Weights of a small GPT-style language model, trained from scratch on English Wikipedia.
Architecture: RMSNorm before each block, rotary positions, tied embeddings, capped logits.
Training: a variant of Adam for these matrices, 432M tokens, 13169 steps.
Each number is 500 + 40 x the weight over the matrix's rms, rounded and kept within 0 to 999. Layers, rows and columns count from 0. Numbers have three digits each.

# o: layer 8 attention output (transposed), 160x160, rms 0.0863, rows 22-28,54-59,86-91,117-123,149-155, columns 0-159
# v: layer 8 attention value, 32x160, rms 0.0844, rows 22-28, columns 0-159
o117:500490514451449498506555467505481536527522493467480517522498562568488502423487510543533497523466440437492544522575463433421434564493560528513471562479500523484513500520519540517474502545474538410542469544486460458463490519562489476521505551490484530468556496470429458547532530500469555579562498454491498567500515525503487501454495465541503464495465567531493456497543501499582533523520524486460517463521499527541455529512420555454489458475450534496492506425514520545556502505476499
o149:479526506449558544449539512456481442548520438524499407520470506530509561535564469506562456481539445494520493476596487458480543452527565544511518508472596535509518495556509476425431451458460551422514425498470477509486531492515502480464483514494478500430511524418550499525484522560557547536576522454466498528465562573461555489525524468501501462487441490509524457517463461460473534451479493543476542487495498534552516527509429527474550475527453539570496505462534547532447488534444459
v22:496496530527458422602464479496461548479474526486553481454513545501519511442519548514531480483492570554449414455438475503550510477532551477531484478478517394511499485503440490516437514512489506416510514503497455518519518499445511500516515461509565572571434529472478446469554515443517426459557498582492498503569504433501480476490468490448484535448513498506516506577535489469533486520518444524419525553417478459495524431509506548559456572554531473547504494517503490493513517490504519
o22:538500557521482502488470544516507499483492474529566524537503489533504459466571518529560466350473468520564516534484524435500452489460420475536592402598532532523460483496442469514508588532534555454528501548490568559504482516499463432442425497528560500534554496507517483413499419532488582416489489512544421503588542497467460512480498485457475496565620404540390485469470507526510497492535533461511505513556441563455505476476545505519489453517519481518450472555575452545463514498488469
o54:539562551531592488551441523505589479456571455553556547487476565554539518493516490515532483500508586533481584523527499478471560552437544534537490586519534489454508447489505445422562537494521500437465503500455478546507530469574473451519408539506489566562496561474494461543465470488510592515541515543534487430519533532512467455467512479526553451527547477501480485479477474432504476521506470520485494536516475477453408459481539557559447480475487454514536499498546448450528424504499440
o86:507491538462503470519474529525547476500539519499503445504575530508523509559462502570528439478501489564478502512513453552569527453480484552505458457517488512473485519506517487529464478453544500510533505443492470518491502457493542575548454514479440477467538471474457469505515447502514509530519482518502503479502490472550487468472564467502537507493489514548524457481556470506506525519446522500463456497467495543544543506535552445470477494535489476503555522530479416478480492536571459
o118:443478449532553490399514505469522456560420410501462445562440510462473563585513458467535415534517442511509499480535493453527489440475494519475508545485470559543524514544505529472449505477450534551496498457440475498529474541463577531488517508477517458390470469545496472534498601485444437540452527417470539489493400545547558498564436480521446490499462450433522443423508549468480551398448526500465473476534488537455452529502456525404508479506488536485518508451487580577552548544487493
o150:521520528481476527434503464480508578485513489535440515487522493461506510430514531485460525525489471506518457541457538493480519508539483506491514504509450551503512502500518585579515531430467470497494515572518487510547422498480508578467462483496558509516536546568410495495520553496472523472534514481441478474482518536547497531473482551523606444503576550545521456474534483554497474483522521527468474476441524528512535531538522438505545481518516501468488494490481498520504509453488518
v23:474516468546480436452564473570547465462554550541510471482532488407559485420506489474483550473506434529505484461496526489410430569500524501512442468532520520492548453508386489401474468409485533479491508533504510497498447503507543509486498557544567457490510423491468458465500603540469474546484509483505542542513494441443470501498462545460450521421472505454474482529493468443638427532482496483536484546434464456511504509560547549432474455494510504505495472480467527473481527493517470
o23:467514481501564449559507469446534515440590456522457584496504433480524496481462532470466464496523512504487414527467476403534483493446437505475434512502486530533498545428418538527595468527526504491467459512478490546540553550480423495467459575529480517565463513507588624445565508455566403496448442512485526510501453467521482550477483577470462484539523463531510412472410488483463460491518498517510529507568495459495494519482546489464437490494499512548489476503520550489449481460491535
o55:501470421541536567547507494471516500505475514462482542510527389440546499435528526552508464542472514524438541522483515432495524537524506499441508457522469547513514487455517481535452541482449460496479411527477517513563502481473497519461498472476522431532501468457486458514478550503490405453603521533480532521536506539501460536462498512525544582521549513486464431479512501481517491485492516455491472448539530602450503531520569551497557445538480466479528517477502503540495513454562559
o87:499483461473478486506466535474539567459486534544526478513589497484515506462548459519535482445481525493453512501537489411510473535465515491507488492593548491504479448508515510519438471562464461449461540509553563511480500498501502548530546486494502483486537453460489424476513441552518442448535476496524552515496519474496507540495489500549512509460555523513514550427577491446509525490505549460491529550515538531457477532538483579458530500497496477538483526479471445473572475506452498
o119:520498501497401491472514490456402496542532483466540497480560477581468504535496480543538463595548483466512506455562525503473566531530537520584573444474526491431501529442561524516475571451470537479572495484486509517493515442480548548542494485488460560480479468445502517534514483555540500564554553489529492563531517525555544435505568393551560463597459526501530455566528540491466549488524468497487466422508544485520460533468485442440555577538458524500489494532541496578497534522475465
o151:445475520441445495456509527447487491530542439438455482535440549537457534563526461477474452471495432544505457481509519492480535492444474413471532525460582518456522517463466523513492426576481584455511459520471464398543534564506419444419475536451433481499486497536537569464590555491500474616466485443444525505490554543509496518475459477461502437553506465527546493406403483503464505469528535512493534521521447444469485513433438512534494481524471522568474510475563552422471431498431456
v24:573468468512564434546548494594509533533456522479458506483467430401495516482475508473508464444481520547433540482519460514517522531470414516451479503488473476506423478505463549546463472483507482493530544559388467513508498526594532544523533518559461517495531561467506490468461536445537533438452500525542508554482489439466577551476439514521519513459548509540542510524503504565510610438560526477488497511521528478508512445475482551410512448529555498488520612511570458487458526463500573
o24:492493537520490486440474473504512530436493517546511557498432501427475528569475463520433489494617571460481506493517529490496466470503503468523444582487495451498535470513424566410586511508456466509448487536487440456609553509557468475483459565480469512571446586533503487465528543371465436584511425445457542492567411490516479547485496530456480457423520534483507525499388451462509437560473452532511548532501518489442478535510534493528454509572425512452496484510518473448490470523527491
o56:520455512533521389527525551483487471500473535475532478521392467463462533459471548546530421517609531563502474517532486413544482479484431449432483487420443487462497429551444580501536491496495528517531492575495528521487499514450551568446466520539413544495515587511566455531524559452488500450568422420492549503509397456531511560535437547564502572479512551479526569526433537493466582528461524515456555519489449564433473480505461501412432472553484492473480556571515562498569430472455444
o88:557517506481532443557429543486459513362453516479531547511524502543515414467455550530485537458459525478468524486433520360514499542482492546515436498540518438520475484518534581572546499584495485502516499473480500499472463411495426544500482459505505459543542542493434538450482421535526560428492463488489432508493500503460450509508477583528443532555553425483469553560462489457529475509505482508488532495496479457474417466489502526517439512462527520503479457548541528471538511482485503
o120:446517455446417514537522470459536496480429488519581555519459567526446488495489471576484535568491532444520530531537516463476468468552559548492566578470538492486565567441596434494471544436542495529443516502504446498535520480509487486503527469490472496516509463483457502560496499513545493490492579516445490413533541537505517453508549514469481454481449458464472461458454484453593459523524487528530541521492525464589430531504542484526535547494467591492489472420495546468523461492513455
o152:482474501485447508490485541493462489483473440467479486479459496559524547564475539515475517565558463554469501485378511453503554462429405517515453517522486482482481526466506510430557468554483509498596489508493512493500480531514417470470491543510569476504517516449493554527462475473519505511511449477480494499506566525514460543493473475487517531523495509534470579531517506487520439516513488511492568489503485501466461491513470445477502525501513547514490469534451558443521524500475511
v25:558569467450569551598512413508468433453462441549466566517501546539469491541556534514547515487533378592573576539474521497564476479494548441493448536514510441582467542459501519518470544487514514503493494518502553561501487442500461484492518503517501553487555459436472571518506453508541532453535514416539574479494573403482499505566516509501472494542500429563518469481483518492512487539486513567513466485453513508584515463523552476461458481563511496463471524540525496521527523445576545
o25:551463470481558464568497534557476536483466462492506587492497520528531546501531534590443604563435511454492508483428496422532469555537481515504502462496590515541486555404545490464571488486558508508548521486504588515498549451511502522543446489558509492555538425523519518510509442541526520544467405435488486513522537526553427450447588522536493495505506553495426552630435525568566522468486490503610555494584484520487449533488422538505450528481490439370520473497538573494569458454549460
o57:540492547483513570455493576501503480525458465495446511419468498475494498547505502496465560524473495454522443476508502579547484505565501521483546459494485489557478495416554515538509512463533473504525480545474471517476461543442499556480514540472529468526429497533494563485509501501499438485538454468504476541499509488522528515501501503514584553492492486505568515483457542500459490454461509529491488540461502482462441483486465444498566567475488505510521466488437563579492493503540532
o89:495500521481533513523460534514461491443468515534452545464497515447534515534466539514458506416529464507504486443457505491379471470456447520517487483553528495456496492501516490521560507513492432483550434535525498532513540488441529557505468460490548514523502507532477513476429448468543456475539501466533469545550537470518522481425515457527489514456554494542447539522499429506521476506529381468488542549534516524477519533488471465487570527477409437530489438510542491490504492431499512
o121:496462514487442506482479486452509512500570555444522476560485539531527459450546482485525465543477508523471499510567500609516516597533556554564509498421459600469480420494451425425500524508483430503445501502466505452517462459493496519480555477541508557431511511493483417506592591486404466533471515548523506418431425551513539462469467505445490547472420508529512564489498522520533500517551526490452423463509512522440447513507490513603562442518505513528492456484499482471519498528494542
o153:493520518527531439456533545428607508508511435512568495529554484536505551481546589465543490526527474480475430371583486324492461511485511513475551532477501462447519525505487550512444559594527589449521494496514578546460504504481506495574496448503520504503459496539570479498549496502520481556562464508505498495445482468608517485504451547542482428448427483472481464520448458496486569460528471516466549491510483494478492544480443515526573499527459476508471482489429587556521483574415451
v26:538507476478473455538483602466466499417484475533415447507455497463540509516484484468522604465421414484513487534467511481503524536444547532423453489505514465495564512493470483557526461502466387506534511496469497515525550451514498543528514512556550526459491465469461513461497569471437452453521490494481576555488572441465495482502511489482530498519518543460449533530561510496472463509509447509502434515524581473551489498498532487518493500483564478493488526475521464483527461536511545
o26:505508401498573467550552511567490607533475513475467545465548516492495439528518545545531536412534530478449510478493512393478418470490490472510479460506499512528471529484455490499556556510508536524495469519476473532484612457454522541531551456570551462494525455509528495515461482453525530555427461510480461518569461437481476508505521436530500543481481511503487593529469491507438541445507558402509500515516469495521435512541599541502493435427486511417482442462572516437408453505517495
o58:513500493443531472530503495491602534450533579457528479449520526505478526487512472502516495467520474512495490532520520423506489486484528451471475529503538482435456504548463487486535530510515516472486502477574464594475589500505475508538561515535492482506507570554521494565517503503512523474495532483467545448509522474467492474524519461425524488512432511495536564458505509473492471581487509503451454492479529462542341529565501522504482447537482481519531451496507531467488433537431500
o90:468493521554480528535465521544526507526579541497534537516569478568538486527494511521498489445518502519462482520475489499495475563464545556515461456517481499461485419532427471537550490507513515498574461445538492498516488466522459483463486450507509542537521544513524468455503526509485491443500442548482506413482494531443545487511514502466501519530410478465489511525486518458523487481542422480441483473475515502486462540520488491548489501523512414516555473513479469543532526522525536
o122:441530479534581495505494439494509449544483561519565487539419511504484544502548440530481452511577545533514521450556481434576518425397522426508554541483495488538528571539508502441453454505498546510461536502501553527462448560506532500483502468478496475466507480438532519534508508540540492497479577447485521448458490532528553532583426602527482511472512460456540508550459511515483548468485526543512570506541467456527447441554428538480485480538441570542469536482534572452493487561456449
o154:499474465524451468541539483555504500473497472504511477472597443513467515434528580413461530494448512478482495532420512355456476540519482531485476488491420498483441467498464526528572564545514493560488488533489534497535471455473461491550453480524504544465494536527540531533470548467461483514468508550492487554530472481581423543535500487472463515501527497558486483526531483540472431496522465501524496486436552507449489438423494456519579540567446499462492528547523449524457538454490487
v27:506516511545484528528537563486512501536550459512477485512535467492476511530520565511508494534484503515440448508520466415522459443489462521478568494425517491490518589488460495480468466511527547464489540506533500548524468526510506503511452587471464514540477528523535523486498527510515469583515474493458569473454512500471529552464481534461468468508478458450530476484488508496442479476441483511471554496440462572619488517498491479458485458555522494485489561479453586532499540515522490
o27:445539552448493540487527487448477450461530407549542469481491524458505519505538498556523418526509477473513544401467515474473564500449495477447486556464524410447489530461526537443451499553464483426490426492514519494507400544505461532466464491535464458519474546470586512505511518488525484526457536449481500539431557502557448514531431545516487557554502547496483476499473504474522554465485479488460544505552502467495424495513390564431486518445469525582544418495560555567544563535498488
o59:537476500491583550521526532448522470535441429484451510491454454506463522551498573481478545559496483444489490518523545465522454521510493496419504519448474477508483521485495516525501488475506511488492469517492502521510397496463520497463461467481479493486482501512525486474484537508454454474527490526492490547485502461548506519444479549561535563494523528512526522479433503562443546454470533570481529523499531504516547464523486451426490543451538469467522492480527575537437511455567466
o91:516429527485500484424527567449480463479508430544530500525505544532500559528530510560530435486527484470522507421529492535462494443480517453517527566465562417467468534503586558464451496573490494465492469483480468497458451525537538544477447485482439502429484536469539486496532483540528536491569559470511535515483462522550474442560486431613520496520527501506510549501488495458509545452459473536467527501474493510491502511551462479434485558509473565546474473512488560571505542499489469
o123:517512491481455474505508463543479525520518456525548484493552492536503479454522490471499495489506485503461522449480479541485447536509505519515446477528524509467464519497532521483539552504452533468506492518481557520494513496506498493552527500514527488480514508431442492514525442507457508587529509489506500565497613477558473462499542468448513441538491537524506507539554492518567536484528472476501537432536538502468480530524494481534472483489476513527481436501498461547510484500460504
o155:492502529482537547465558529432495447497537436483519462521481514560509525568516478545501470500530475514553508388561509404475602440473479553472483524465550542471513487463502533403404435522473567427477452483469513478505460548531503397438482543506496493476497513482608488493517494534529539577561567452494494521410509530521495495497489455502479452482397487478536453487425454512475521444533482529482549460498472474519492547497362503458503455499469566601509449434559558521471502514453445
v28:567493551484541468517530492509449477472521531413492429495515496522476482513534495519517562552517546507490482493421489488521544521581555521429492528526399515574495424567512508550522465457518517520475527497525457569553486517464521501502520535516524561448456453450546497443432538442504480434485504410525554527553522416561523460550539478431523580464498476500488477501442458488554555501597518467581553544535480530453490509549427454495478503558534592549550490538461508520533472474497452
o28:433534517504496539485413435510463500459518460455594522524490464532457488486500471471473531543520477518502422569431481419578498502512483477541524487565497546529516497523549457539529489452596544482491544488540557578458508508520496453419491539523562500583526475433483501529570435530502553472492531514478464405468523607551512574432509517398508427495490473476515447514477507548472444502539512501592591489465493494586485540447549486517536527517557507483419491579478467430477520448428455